{
  "head_dim": 32,
  "intermediate_size": 128,
  "norm": "rmsnorm",
  "norm_place": "pre",
  "rope_theta": 10000.0,
  "init_std_down": 0.0,
  "learning_rate": 0.00613
}
Each number is 128 + 32 x the weight over the matrix's rms, rounded and kept within 0 to 255. Layers, rows and columns count from 0. Numbers have three digits each.

# up: layer 11 MLP up, 128x64, rms 0.166, rows 14-80, columns 0-63
# down: layer 11 MLP down (transposed), 128x64, rms 0.115, rows 14-80, columns 0-63
# gate: layer 11 MLP gate, 128x64, rms 0.175, rows 15-80, columns 0-63
up14:089124117103197096082137179137095117165173131181127094154125127191154153075134108131092121113146156189130151121121082097158148164124122116090119122149063149144108115156179081101102132140152094
down14:110159129120237122097140137145129147101162136125168112077157082155080187157141135151123124104157166128104133142093108149108142216187113124149103137106173116072119135153171112128129109166101103
gate15:109129173150107109103097122208104110139148103160134141099174117098126108176170101060133123114181113119111069151097100138069138071138129133125123093157114107132121128179081127132127135095191220
up15:140125163134150149119107100133151047119088134126122098212125109149110142120037135123144166099164127085168079168123082111099125132062143107091108150122126111105113187124115138131092137138109109
down15:148143188179170100143133180061142161157124104107134114127133132092188108175083168105137137118119064104104119080081124169091045136088092119143128140159117157148137121137164120173136142081129103
gate16:156074138119155160138082197136099119193114142122106120124148109104166167147136117135104107147160102089107114098216130132105141079167123128090173079153163096103158115083183094103179157162088151
up16:089138071103133085057125178098072091161153175123125180110129171125131084123144115140116145127112131108148102140114100117172208098130108111117150108111154131103106180133109088113161111122142126
down16:087104116130177147140166043107113107089136103103098139173067088141097128157100133110111132154114151146068118150103249103138145096124088108105091146163091126115125119103156138130133107124114111
gate17:102128162116113112155162127110088111115094104175080124136157133094145194097179083111086105158133142161074089057143153142175086139154164069103097094141089150058132169120109114116213151100085106
up17:106126134137162141138100129137146101125123139148119094135105150051147118208146098099161171073107121144079157229138132093137135113153128147113127127093089050065146133153132127076153123115111083
down17:165138116110124157090147106128089121118115123136107092120149125180139169139141097049165178134117169132101157173127096149129175103141180110115145150119145210182155147104113089141101184133161089
gate18:168120090154148152091119191137147158095114135120145193112118119159164084091165086154105077170131130146147131125142166144103111091134125153037107157116072164104124130125075110104138124144157106
up18:137149147070162112116131134090158092125117122119121118093163096084149115122154037107130118084097149098126106142151115166122080133120139139141096137130114111223148156151149104153099104152082128
down18:116195111132106120072104144152124108103173127138159169103106126164144113136142154119137173117173096163124143111156074104081150161101173159139200163104153102090087154166110103122076099187036137
gate19:174097151177189077137086096091137121111125135147192116147138183074139116124190134112066099163163192191101100078038109116143153192128158137081149157130071148095095113171118155167104176135122096
up19:075182134119145082125121107089147108146184098095201182095103140179141084101125125148145165135127077085145141138072145132188088137108147092175139119161066123121110114082138056117150140058125133
down19:092139156116109119166113097166137092093152146138134131144134134145119138123122099146077121123186172120155104138103154255086153150105161101109095138126152125119113138188122047140130171107133134
gate20:158075143152180098152073173096123126134130112108105064163146134122098166126094123080117142145135125087162107141143112185076061219173142128142116135119119052217129115117147160106169178107087142
up20:155056186129072076183144084159072116151060229133145109166131182170149167121082153170102118098129165149108123128132126105122144121161176099110152179172093179074137158141151121099099109093111099
down20:121150067175111136142177156113102054049180064165125135171120077082074125129094137108108186102134163098110133099128167121124125100137169114135103122038176114143127164122107120159155118158135152
gate21:160138146148187202124135123095112182096083086170145138179141163074087152154107175098105108138209145108121160117122136149163179099131123154140192116128180131128136168073181104130095156203098143
up21:133144092114115128132076150097134091160076114112144076196124171064125083140154119102174108139099118145156211117134147131183116129158175138083179112145105083113131163089134109152125127150116144
down21:097104127128104138121141175155121128125153096103114142101150097125155175094119124195156081134101070135106090077133138095095153139168137119188125122133081079115143084173131177115136111152189125
gate22:121115147084155104121143137138129206127141205157201127163095050129190092115196136091138161132178152112156087139130116161064193166135124073111145122108107162124098211109089096166114135121115178
up22:168158126139111074138140139152173189092125140148198106064100142130112120122147115158091120121137142160102106165108120132084058059112163151149214153125159154122132123098088174126117141117086065
down22:119085148123161159141136117108171181183106144173053100127181086097130171150158102161145125148101137156163129094080163088097188094168102145118145185142133100128145091086174115204117154172057087
gate23:187057134139120080173162100140114113123146110147106077118124203155161169127119124172098144169135151191125137128122148195103137094124149119125154066141112099144112135078104174109124076137064097
up23:109119158115100094111088126053078111146112115076149155092161072143129127126119108141168097088165089089119147124145128070143107171111136188163068125173156145150124085141141131027165151105121129
down23:068121127134092160151153083106076091158137102109184158154135112162048116137073169117097083156084166159150124119115143137112110117102123171154143139117127109122108190115169123100123104135109114
gate24:151161160122166110141147091117146191136158130129146148116110099171113114159166157098165163119134145154123098180109155183145150159155123183100118097117091148142155151156129150073134109108112177
up24:159170084118114129093149116123122120113168150057153161114156147195167174120059164137106186113160142116125127197168172145086127104063200150092081132108099148138109076192113154159110070104161153
down24:116136130178068110136140144157134137186116099130131111131173120120106122142074102126143131149125135077101114132168049142187092168187097164162084125050126088149115089096123032049171094139161160
gate25:060128138090146054110161129151141154137159119167131103092154151174108082137120198127086133117132146128097167135128142123106151140062149137148149114155159188122136135140152126199099134107136099
up25:128118123147155106151166150125129132146137020151126108107107065118085177121122155142127127098180163179145148172093126126178094162135088145198135102168119130113158150110168178158185110087131141
down25:075105101115041143143126080127127100122152117086101123138119135158126069120092113139136116135091141094109107081158186115119104092172173086062159118080134126165125137125133193149087150174110077
gate26:158113160139189103095155107148112160209125152171156122152200097140085161108187091121121072180183141175144174093089136188112156120167122124130158100126098130127137096125077079108122134130137075
up26:088135130134166161151062162150072104124150108135155168135112147153124102135015157148114150125119121127148162107133147151130093184145144118144141091125175054153104202156143113138110188175142162
down26:135074125095126086148184134121121084139122152139143151169100129114120117187138105133164169133091106138148120112118175209166153206153133155168087060117077109134127097108156104134094143096096079
gate27:071114088131185127077120128134158141123122184179173111095093155098116145198149124127150164114183140190073154101162204134129162180181147050120157102167097099140075176181079158138130208112103064
up27:113144176061142115124124176101063194174153119112145128141157172182127124066072105129112125177093162098130120136157058131120106117105127137138131081129102128116202088115196073128156100141086176
down27:087106091176218177099129104145177133134110122202113103134124141152189106146181115104091115164177077140085163109094110142143153129099112175133116082141095123106114153109104170155038164144120060
gate28:122136125134163185096165148137107173155174112063066143117148152109139126050139136135134135130155119151147129121096114173119150109146155084063189062114139179108176141137178115103181106193087122
up28:102104066168129092131074192121165095105115055123123106141122155142118110172101120174110145168064125141162084147163065156103101066107083133101109145125145060143130117135119131115212096100127093
down28:124142109143179123156128045128113102102096075117123120150087105127133100138125160126127172177136067136114149157159148127143104159149164193082109159183179073084136129131107143097165123105136119
gate29:057104155149146135161086124153089081132120153116154040106111126095125180151174158107076139179110182183104133132145151139121176128160137094043118095153137120119087145147115164139209194050024069
up29:128087139150087125209150133111134138110126085205146159163111145131132147145103147129094222158143165157128060099066117141182168154134095096120171155116096157081107176120059102077095192121144152
down29:138226126113159081056114122138132178148104103105152084060158076102106113191130111105146127133128135069101144128220200221103142088090142151183149115154120103098164133111163165153159077108100132
gate30:177090160140154130104140180091109130180205151170139164124146123089079171114164099063139133141097108092175173089109161163166120106135166064201113132199108143144147103117150173107147182138148131
up30:111114120139133090114171112133139129141152122077152190081093126134121131131114177102104141133184096115150109142082117158175102187123138128117171150120089150096030138150084119155123122122182097
down30:172125121107135186135107098111108078117130105115052109127140186070127175129087157124141111124121127107132181093151148087080137157153140056055122105109143137166163115103150105145114150127109143
gate31:148095145074135123155127109136093181114091119142110102088097126157112167122148127099125106168113099041153192119149154136080084129148123106177142115183140098162127144139181123093093159158096117
up31:123127152135116139132134158140145053121142117186207126142126118125071118111175098118147161105131092123118158050154116123118102168132099167172126103112127111132196085110080151146087136155091154
down31:151142151102116111142127075160110084035126156115097140128114103131165102137137096173115138178118192107089085165113138054145138144121150118143128117199131165098099125145097129127112135159082089
gate32:103079101124124144162100159108116121153071145128128137109089071082128082123145119121115080145134160138105122042061164158141136139110107135123145144193095125147170115161176144123165169129075082
up32:105130105117144121153195154212126104080129133126048137102148125140156121164125207155053122114159127157121116146108171125119107150127140160034154117139083108110126080131144143116136108094139165
down32:170097121095144160137118116085074136123126116104171138170138146143045125094145156109145106152070197122142168129160144101177112095138111126121089107174098138126109160110157149099181163163159140
gate33:073124137104163143119122119158036175126140137126112141134196090172177154129161133141067117149179130123176118147097097165111151138083109165106082108101124073096142112087129132084128129157142087
up33:159123146161138108145117148070111108084112124169115143099089161118052053155117152147150164107118135130155099136097150132109087092088148168147095083123177121147120097105118105159101126102162094
down33:127088173154137121097148065084152115094094112119109090104141105161153111189093118068119177143120130152116100125102128094195117136129133152135174098073085121157118128139126149118094100111185125
gate34:162139085137167104093098116082152078157114130174127131118178143099159115125114095132114133171150147154143086122145162134186176134085138096092117105133111115102037115107125122158153175121130156
up34:150104102134124093161180151122072144194103139169139165077135053120109124147101143091137113180135096076133148126042138112089130152120101135129097095146122084130101075115140111115090084211123065
down34:125166078139112145172091102136155177086124129156177164104179112121109223109096154097129144172104173115133158144123149054204164132109059141072098114090156088150110188116126145126125168128134096
gate35:159148152083146104183127090132051139102109141139154095140097167149141141169095141078105061139094111121097140083124150097157111204153120048133123150123137093098134106150102168127153140120135101
up35:117110081134116119118078156177150097043111129162110113146111156146080121135157090156133156155155169097127158120107083123120117111129154152079071142112080069135114147142108133096103120121150106
down35:141129108156071146123167104153083104105109102129140160175150098126104122150120142131150129114099163092132100149138116106155158091160164142152113150185102131181181103092118111102175115073133125
gate36:056102152167146156124125148103108119107115148099125134109157132115123160069159126092133070164116139128123134087122082160108174137165104085098132150187129160125146104105194118131127095133090141
up36:154171130207118068100097094096163093126135109122157075180092157114090116145135165188148148135178201151143133094109134145090175130135178078076093091127131118098117121150138149141140170166192087
down36:113145107083181162163121134152134066131166201099135130169166101076104102077132141120070149126132137116091143114091074068179151173086069084145113155106096133156148164083079120139136109124087149
gate37:095140181118190126120102132138122112168092183155065120136103134146203115127148128158074136131145130169136168129137188164166099112135122110146107174100070168101149116189100114128117112209136131
up37:124144160144136098190119134073137185150140135096157148155111123178161076084164137164137128139143183141161103129212099076181135075163115081146122118141117153119102147123103121128141096118097086
down37:134129145093117165151073137121159081131101118188116125193165098116115132113104142105103176159104134116108076181123164147082145119188147103135124136099082172193121112126095131155118068140115150
gate38:141158153075130148154142147112077117122152109130159060111158143146096173190085096169118192137085111132147156075185174108111130151129095131148160114115092118092082121125119109130126125120139137
up38:110138131097087125146147132135082189137092075143143104075110121143098153131146145121179144101113108102121181122151213106117109118113144112108126156121166112174080178139104138146154192103140162
down38:128123092123166111168126157135069126162165141136081101131110128157112179114213143142126129138136150088118125179101134016118153155170130103140102134144138104102143158140152134116120192107091119
gate39:132092159118081150121117180121057113069131161135194163084093091134079121085102103050129127113081093074139120112126135177121133187133117152101136183116133114182098104108123121117147131156126168
up39:143138156145125096077178105169040113159124075151150140202140099125145175087109134155178193121128162117078125122070147145119148103153092152155174100124146100145119115140085061072075192148116085
down39:106091121158162161147131120019142219155133152092128122120120115100168110105142183134093064123130146162088099117125117054134146136103080125140159164144011126137129079164143119124117192119099148
gate40:055119113222171108105141157052142117175099150128138163092129135067119141123161169111120146165202214115110113149121148167113172130160129104062080065103057106098132165143125146090118077131121089
up40:047163136152089134115085135132105120137151121164118103164111150094125154106154117110091070146139097187124178129061084113140173091136053189150172132109084139088115104094112177159131087119118154
down40:115174083073077131183142129168158111126097101087152159145112113138172104086131121090158156083131038074070122152164195191159092149123113146095149168123132145115110117112124085164100166161145159
gate41:116130090157118136152153210036101111089174097146136100098122102123081106097150130140105140115105133176049098144129130138120092126094119146121077111090107186135121124133103116137133118102109110
up41:129123124112116148119083113110163118147144103136166142101124124143082170195091104109086072123017111062110116092118153142104158143083123052112114114100090124097129132133136140166113118103176094
down41:200134139105103159047098155115165095093120127115106087129122157165101096161157140087079169136128102098141079125126070102086126139113073088163154082127143107130157140093174173166169113088137100
gate42:105141172103095118074173073153143150160150105132103161082155150135166113124191090146098114146168141152090113131134075181160134143115152128116131107144095127133102085182090081197105139140137163
up42:112112158105173106174104139055139168095164173144102190123104140124139055116143102092129140170164110124165073071157107108158163138136194170156150090101102168134095153144137111139097143136152122
down42:139145162108104116117155090154113146171110171084159145093153089112109044114113164183063145124091119100163172083168107077166101128095119108153099117144068097132132143111111146171157072120117062
gate43:145114155128109175126113134141143123129148192101102110155129120141114103159105133104074107082159096105101121078124120168120117138158144154164129165119084123145137137102151105040130195172113104
up43:137141105066181185151156123083140098162104143134095104121163116160158145183133160145127099107144140113122164152135110158134108127128132149128092216126130121069122148123177140158128154214159161
down43:165136089126103209115154125046112046132112116081120114143158137136151147139128115148180105136122110140167183185145124102096086165075088124159115132124135168133153109167136140153145150093094117
gate44:109072111133147160147140124179094082163136105138114096117154135079141177156128154131061070156111175174121161106139094127131151103131130119140169064172001123102162127126178071109114137133103154
up44:134144098088194121116118132113164217090114145102099155173142141131121106152156135144127125113109119066106125145155138145149175144097139203125154140126157157163143136077106127110129212090092170
down44:141172102144069122089092145120161171177165114104145114068109110099168141097118116103151100109133103180135132106100160130131124145163157056147124115124207108133065152157147111125102144168088085
gate45:114161149106104148072127149130129103078106102160072028163118127143137177197128138126128088131157107166081140114137125164185081137095123091058124136101127161136089121170116119134101137104089123
up45:129148123088147070094174096126087137132164078124174030202194149143129130141177128189113088056077149180120137126147109130103159088183103138157108149105137151149189100106156137171131074132128085
down45:079134127145156100146150131142150082069204097088163207141154128156136149146098110112071092156131155146164125095116078113102101137149157153155049129119147175145112102174112193125145156128068182
gate46:105166162132119116121119089128088155155157109146174122111133173162090155074134131095118198111189098194131129088076107119118140198109096131120116128175071172134068169105120138119178140131133166
up46:092084119189127101141151138112107108102139096116092126144117176134057083099123112134114146156124122074056167092145120121156108097107126101177145118132124038146119143179208153142130059084089151
down46:114128129129130099149199100142126160130142129158135084160203101135122128166140137067096099104112150153147084092113170150129139142073107096135113118169067175208063153136155104155202104139107105
gate47:085141193083106121115067144162128112140215163125141063082137114109121139099187162098126101146120084111134118122151178120166159129159087129107118123156151106192103144146121160119085146153160119
up47:159127116148172118132132126099105128141091119194114128129138118128121078119143174088118181127148092158135128151106147097106091143093134095145202071152088121110179132106102118162079150074103119
down47:138104122119239136108176113129097124127081113139153127159090162092094176146184111098177095165132154127047117161118130150121114176164095156138096115127093133109153092109127098195126143120115133
gate48:088071110149155092056114145199142151091132114108146094126138072087133121113150127127084167174121189092165087115136109147137091163129180128093075094134139138154099153118144129140147186104084074
up48:113180106099132122128143123101150128115199094154143168140137182152142147102142115123127095107150115086100123113149125158123115169145101111138083136130076179201128108153101108145201087149188155
down48:096049119112103124103097158147167157199143154052130082126133134156133150113137108105138121175127127131150136091109137128123108156115100111118189081079113061189123100139111119154123104146169111
gate49:106104118140139149070132176134140126211126119124107049161133131125121150165183156080146181132172138153177146083114168136133074163242106116149094096092086116093152171152151178135147149143115154
up49:111098146145121079119162084148168138049146080104137182088211164113119148180135127144102153146122186141114133208146087128191092086139148136171132134124184051115125079105122137155157132077102079
down49:113111179166172128184116106132141185190144153111178149161119158132114108132110129133071095142138132183071167098146121054109102126112161147147076084206087082096083118137135198072078097138087124
gate50:114108147119167142126116126063120178077137104133098124061134105051098085116177103165121183134141167140076077098102163123119142189145065131163165152123124142102123144158107121195123099119146121
up50:108141125147139053198105128093104092132145202126103149160110110122175134134144094131145114157147179078148148101152117143087175129122138163147128128112135100171069136118113122120123121188118093
down50:107167138139101106085129159150110125101079116196158165114093136146103074118100111153110147145152135141104147148144146128152107105163125125183163145187141126096115142133156183128187140172187101
gate51:070114087148140101116151174109121149125137185191195148125162075093139142117148155090126130170189152164105169186089161151124091104109169159116170097129103067142052126104131165111103125120154150
up51:096134101121139079052126126091096172173115122148106150159124048156168124090083157113109116181104091135116142175160123086068161089102125145153063102129059120155136153103150133120158156124127100
down51:161103094133056147139104216163088102078081141127131151181124137148169125110079086112137156141137130115184107163182096198130151106159121140150164154068198140130129139137129152118080132151152103
gate52:159127195176124127063100164166122163160113159183173131123186103104083096157158135079117175124151121162140155129117161087083147176136160111153113127141117070136100126154116111096132155116155134
up52:123141114150159109138153134083104098119141111129146130089140106128086132102142100160122116092174160098074118090121066193102150140162111142106163081114149114105150088134126105142157136109136097
down52:121096140115122108117081141139124145115089164194118093095145079119129097118186179092070143151141181147068152122177133201120164147160150103136207121111134153128140099169137163121132203114105127
gate53:143186150104079107139144107115081165069142159142187104135132135150179074129133174108098167116128107174105115163135180160109181164117166070172152136076081139124142132145141124129116121128065143
up53:089060168150139170123104138078138179124152161109072098130127117154092128101094133083122136107109125133153166119094150138094072128098129145167128114136075131087129091156219224095124092130135168
down53:133148138137036171153088108109068147155132102148082163118125099092162111087117160153086124117168108102142091095115094154131087104135100185099177141116127119181123130146126141092165090162150160
gate54:112137165121155149146099102143163155119141131123104123125168115194158141121149087107114130167093161078131121113097147113074117184134074167118151135157140151134083134141128117117134125116119171
up54:119146118185111113113108124179142110083140101131117094146090165145139149149115184123225109117098115116116120136124144157087114167146163186131188145198103104140126077173098054135086188127106162
down54:107138117117119136109094135127193169141124122079113143158162134155183153131168156147109059139125112112111157101114148130151091186104102137096175175163089120085117076131150090116139129122127149
gate55:093153084164134073108094172078169122114140148168161166155131105119148156132115097166135095178177162111072126139154117141113115117105175125129096127065111079132122103126128058131132114144135139
up55:096125095114130114121134087099156150066125149110113126125145138139091148079066126127125102141145106169170143108071149127148099169133107121078177133149112136226098111131131189106198180175106120
down55:105109156175120140119104141110156082085126123143175127093151120116154180172135119063139084144121096143128129093128091060109063198078113063110136178114126102123106136143200188111107129162146118
gate56:105141116124103179121082094126191154143084168127132128086152139049065178164141118105128117144114096088081156170154125150158116176120157125106151158153118131116152111113155108114103176040063102
up56:117150138099094136141162084160120128157123096105070072097122112159072146116097130164127101146097117176136121100182083111095104131135070147082127065155105116185097115098108111127160139186121121
down56:119148184157142144203114156129086134112149129134109109116146046134143104126131098134116107138070121127084084088107152133075117140182175126121121139127154127119121124075082164108059137110053099
gate57:092137140130205103076153186147138111215114126121177130101084184142123123091127122141093114169076122134129134110123165160146192159128085088120173126129160112145148118134127131141134081156144094
up57:126113104092142183113103123099128094123091149161138151118147058101136162112112153154161161136100107133158189113102112130055206152116145136123155110131123041115054138171125124062088161167111119
down57:128164171120169058138121106173082093137140180143200123115116125056089098107115080112117069154178106078122160114144107144102143140132144131166135097091143142133200123065132117110123100122106081
gate58:096080097098144081123120133147151126116129161115103165199169131168147137081162139164125092197147149143076105110179143109125120156141045106101096112112100130095120126135066112116103137140082133
up58:177129082035108138136146130109070085208173139117152105126153109104139043137104085152123082103130154183157111185168114136128087166089093123114130130146124098081150143161131094122127126108098140
down58:123118080102143105107111093156111158089158177161124159146140107164155225152133152101134130120148127093064193111135105144172105085170119128098129133150141133150105088128100072139155140115118160
gate59:130079190156142157103132202091138155153098138109112059122137061038163131150192128097139150166195138161055128088111226160125121107108171087061193096207161160120124170192106169101166140121102110
up59:128184057080072084095143161167085159160177122112136206116111147130065119062101122155147114111121096144142112135103099129109122123165153181211183067093108056162158097110118141156092092152173185
down59:064021108117188098107116082170152168169183143121147156185146103120048166150154083142120094165108171153145118078156118120056161089164147115100106137106116101184146043124166148132085169117087097
gate60:163159176147104117140151188130096090111098125148162090108170155128122144160191108192080152085138151173129052107179147186145131129186111146126147078143109176091125143085100147076153103153108117
up60:167205072109173073157194115129097159063113099118134160138134118172145105139137152183181124106112187170190062105141108172116118161075148148124143082096108146064140151127088114115120120125134145
down60:193127115108130158153158115118083033155128123094116103158152123086083135135106183143115200127078108133144134127155113132146143099155065132113094126178123115102113159174169179197163134120145132
gate61:109132139132113127147163116155183117106134163126083110142171139135172129114107152122115130194115134130139106119121160133121130103124133129106157112195100135123084109093127124135093143165092147
up61:120223136155115104043175094124147093081104090094152146133132161100148112172127150143062144170092110127130151136131108121182144103191146153097142148142163144090112150169087107108133145078154171
down61:113076140122143102102121188117154179153129146127134118149101138103145078126155183144012165112146101127145128092123135204136102075138132142176159116168093118130154111128109126143101131071126137
gate62:137136114067123181130112136157074105070101164180141068142104074144134105134166110132092158110124181107161122074067122156091107107153190085155132105178107130175126176101089143108094200184077142
up62:175114216142155153066133104153127125140170168160210145155096068147126171167157136140100128144131140117124207137161131134157084074152102140134141145082147125144117124115106122070091166128130149
down62:125101126119143085161145110096059091101156148073117077156089098180101072157166079143131103133121157106105177099174130085149093105153152152111089156158150166096138139120123147146099205124073142
gate63:076175107089164117101156158144068140121096051196174121151131034111191150140194146071115128090089131099102158095100125168112150166119101041171117138170143147077116130129159088129166087118048084
up63:185174152105052123080134106174097136170044109156139156124098111132106161127122114107128179156132119062140106097119086124132152104141140068148039061140151184123118166154095130105142132185064101
down63:140066048111164076114140126095135069167156148170129171166144128171117123116119138134135156092128097113070078126033132115160139119133143101083147195117102135084119140066092067089127163132139133
gate64:116157094164170078111126107105047115111188172114162098090059108168121088078126162115082090170150184157142189136139145152121111109178108154122101076141108141126138119159107135150134096127134158
up64:114057136123146119155166075115172086120131141146122116138155115096109161139135163133108096206127130157085088153156154139166109180117106093127110089154116137101185180132138141175127170056090097
down64:198120140106159136115127121113112134063109094147081131158134146197069111143183152136103125095088114189151163106095135107101113112103147066139130096151052112085159048113077140118126177149130107
gate65:111141089123143106113128123073136122112159140128101082178126120090130071121124143101131169132132171148122139158120144188142136100141103083105127133109123086100181133154168125185109094118186182
up65:083103125103101112162151122106127145098137133123125130160146125165133174172120147141126102133137133103118047181156088063073110066116120124138159149127115115158137078080143143161126079095130162
down65:099103134142123106123132128126112166144126126126098142125143037148078178118084118133092120117163136135089106087130116216104179083126090082167153131171149149119129143105144142148126130144066096
gate66:202177130114141164147082124123156144178118131140180069129134189118097160107145113092114160151181141171049116187117109162101086163118219161070158118150093100104101137122139133152126159146122160
up66:129172118160140108116114153092180142095066131176129123145119183123082214139129162077158136137127126105095175118121099110120100118107165182171095144125089143168138146056067149166050103159148117
down66:141097188125064107144127146121060126123140106085097090159154136157178148158103086118123147147114127073106108063159175152144116113136101160117117112137134100091189090126119156099193100147157118
gate67:135193148079149120098149155219141126175170156142186108056152119155106132093155133123101169138108131161092150143092162106148168133152124129104141093202131097103122143089070169125186155189125134
up67:192087082090172156147125157055118109170133141120129143136179138139185113131153141088212107128102107090057096081120136103157194154136062143125160099141116135161164149165135130145098079131118100
down67:063140078099150128166097118126123109177103151090118194136151055177091115147113140044180137116171140131108126101123129113156130156127092038105154098104146095144129117064168127159153164115091198
gate68:156155165183145050119067151149149146111130153171101103172127144144126103165131130136136122136107198133168103161151084135133071170154149153157155074149110166119206158163134097163158141140123113
up68:086174138096175112148137094139130156137101108160155120126149220150134147121129162104075082138091106140160103125137109160110121155178081101093155131173115126138157142135159199113166115126120149
down68:127131094114174138132111147139117139155160103116174095137142182153165171139144110115136116084160088172126117143121134062156152058122162111154123122177074137103080123106100143122091146101068138
gate69:136117119136128120109071154164115177168095110110205077102145073105104128102082161085132202109137190098140081072097125129102162162140156098112112144126155120173090173179138176151146152090177112
up69:140162075168088100135114153176101147046160211138161151157083185118178142130132146108142149134122103123153112127206183151178098073044130116119102092104145154147162126118167148123112122136115134
down69:089157108088147133111138116139141203126117110113127091128181126103079179161118171104119077203094138125156173124135110147130153135102121145120164163142159112111153104080154140124084127146103126
gate70:163145156082183170140083110118137169113117121169111082135170123130106199117096159134055086126173124176104138144116109113066148113135197053075103098119150081136147171103108113100125122175097131
up70:138117125113114112143123114100194151201150171117109111133116162123165149135115179165085186091080141189123067177114104093141098124107119146070139135097157143071113117093100106137083103076114116
down70:091188116092123145108140058160103111120147059138117146164106159129124112123169150132142115126133180125086107122133099112117097111081106198170137159103090108181082113120107207085094151125119102
gate71:187118143191101131159122191146129134130163126198097154074162150095141130096174159077097159143110095141079147077153139223138128099198135151117152117194141045179121100176135121114161111126106098
up71:158113135156161154159172147086143066095136154121094132130077048208128118071123132147122238075175196100115112115116143154124135138119100089139114203199088139125148206192134090124152103077107112
down71:167134159150146130161147126128113094127100119115166082152108107123112179135083150101136130131143151087153135098116093041111069159072097087204162135101040101097100206137106230161110174159134161
gate72:049059145141178145106119139127021118147063107134090106164154132076133204106150154160085145199152182097084146107146150216115173103131114053129123129126054106120102137083105118061124134112145134
up72:124147118120137171173155146122190140066090169158121128180099138083133100127086147119119079155138114155142101112091144133119141137137126105120092094180091241054152153133070089146189133128099119
down72:160175128115166109131159171175106086088201110093140135108121059164129132164174120135105180110085166065125084118163154218125076139104169156079087138119108106111140197142098132149160133066177112
gate73:131086104117169137088178100090070095121163109128086126092123121107111118145097102145130130213156142159146162102082122127079090195151105103138137157143115170134119114107134146095149163181080144
up73:193058158120133163093106187045156160140155166133134191169142097125130048115103102089177118120128118181116111122149107094125090174084126146151172142086182139156140136112080115109136117126153143
down73:110164095089097156067087067142111141120101139145176093099120135120151167132154134118092142117097124098142175100194153157097092087099129165109050078130112134166108120136151107124155109124056118
gate74:161139193121160127113127115114122146194111093103151098089173115165138115107107114135168154101099171146144114135107103154118145184117120201094115124094103118124182087172156081077114163160123158
up74:162098116108133164178166118059130108093078177122173090143106164153105137124116116117099135125113136158130094151121158138162168117104132085119071047127174141088114154157170127151123119152132152
down74:123184169070099159099113158134133131138109125140130136110078174102160136134093094133126191129084062134139208145127151096090111122099110114162128065073088145186133110137068160133144107188127149
gate75:097113145132120107173126104215129159121126131157058121095155117101111154117131119100147097119135187141151062141115122121125119184153098107109107100164133090094087156152088136132114124096162175
up75:153114131117109148123156098118116094069085088129129105096048132109088134118087128131150143146141075146140086139103152135092138143188166108093180114120188101097135121111092150114177136128090118
down75:106103103135150131147066143127122155127105129093139109078129128156113117101131122152105148158161116112143092108124134223121098089069101160110138170162112047087104132059140095083182083130120129
gate76:172147125100092131118114128107087164091106076093165110178170119182158101097102146074168132160144145121139123116103134148081166127088144182120185060119117105135145114147146169114141142074160114
up76:096171108103097107144164104144111152168062075103137083144105133137169136162117158136107126142160117182131123082196091143171021091154140113166126127168107065139096136123098095188095135140096094
down76:164100114114128120169083190143126147080172197095130103194110173118143109142157120131099104066110109155113115117143165152155179126135124137147156136137142133066156097156198161100129165092126131
gate77:115109158182136166118116204137078122092170124115131114142052132116106133139138113115093097147152144103046128111119221180132218120120130133029174134176125077144154093137165116120162083164097109
up77:110208097151116072109100135105138157105145101201115100151092157082162129176103156121097152091122134102127171168127097196116106133183112112104112154063140143081094116098082082108124130193127113
down77:075124121140176144090151171151098096113134127148168114153092115093154094125156087151140082132164118087116104185205143005176199158144167152108058150148073089133158100039090118117112046172096136
gate78:157129087224092144139156178179171130156156177187116081074128118089104159086149175142106151167145146122113131121074156139115094166140105141084126099130143127162091155168130152091145193080121137
up78:087146135136098201078128089152105125118101117153111187138090150157198083135187145153163141091160114123117139128124141136098153093138151138131157069117090073077160088124098069112130146075118107
down78:122147152103052128102072147156135104109125125142154132071134122089146102096124153140092179128112134095119102127076114102142133136173210150124149148115172172156085129187132040108172130176166127
gate79:118084221120168150125122116120142198122190128135164128112089118145136141160118161108077187151184188179134101135139127106128096128166160159163164146143101191127130152102105116136149113110149159
up79:158158096131154188150169124195182144066154121144122131126174193125154065112146138131067126096150110120145086125168160127183127119172149135093148125110149164088156115133099111179155121148138125
down79:104084138137161123132152070082129153172120163101097111100133119118119173085083143150146092130141117177120114127116135118128174131103077050148111141115057085128085103082154161127124141144130068
gate80:144148157182174088183138141142173102132120184122147120129196135161166094102151161159154139120152112124098121133064174163110182110181122125063084089138119134107162142095180142139107119083070135
up80:128137134092135149173117110118113108115159152163168146214133075119195114115121109116128174147131152071146165167125150133107173111155138108178101110075142105124060139111147122151142123154155133
down80:128081127168092057180163100147239127134134149134119084121143128103089171135172149126154161160162132152150085190126141184151165104139127124140136122168163160101143108142083095163089080134135130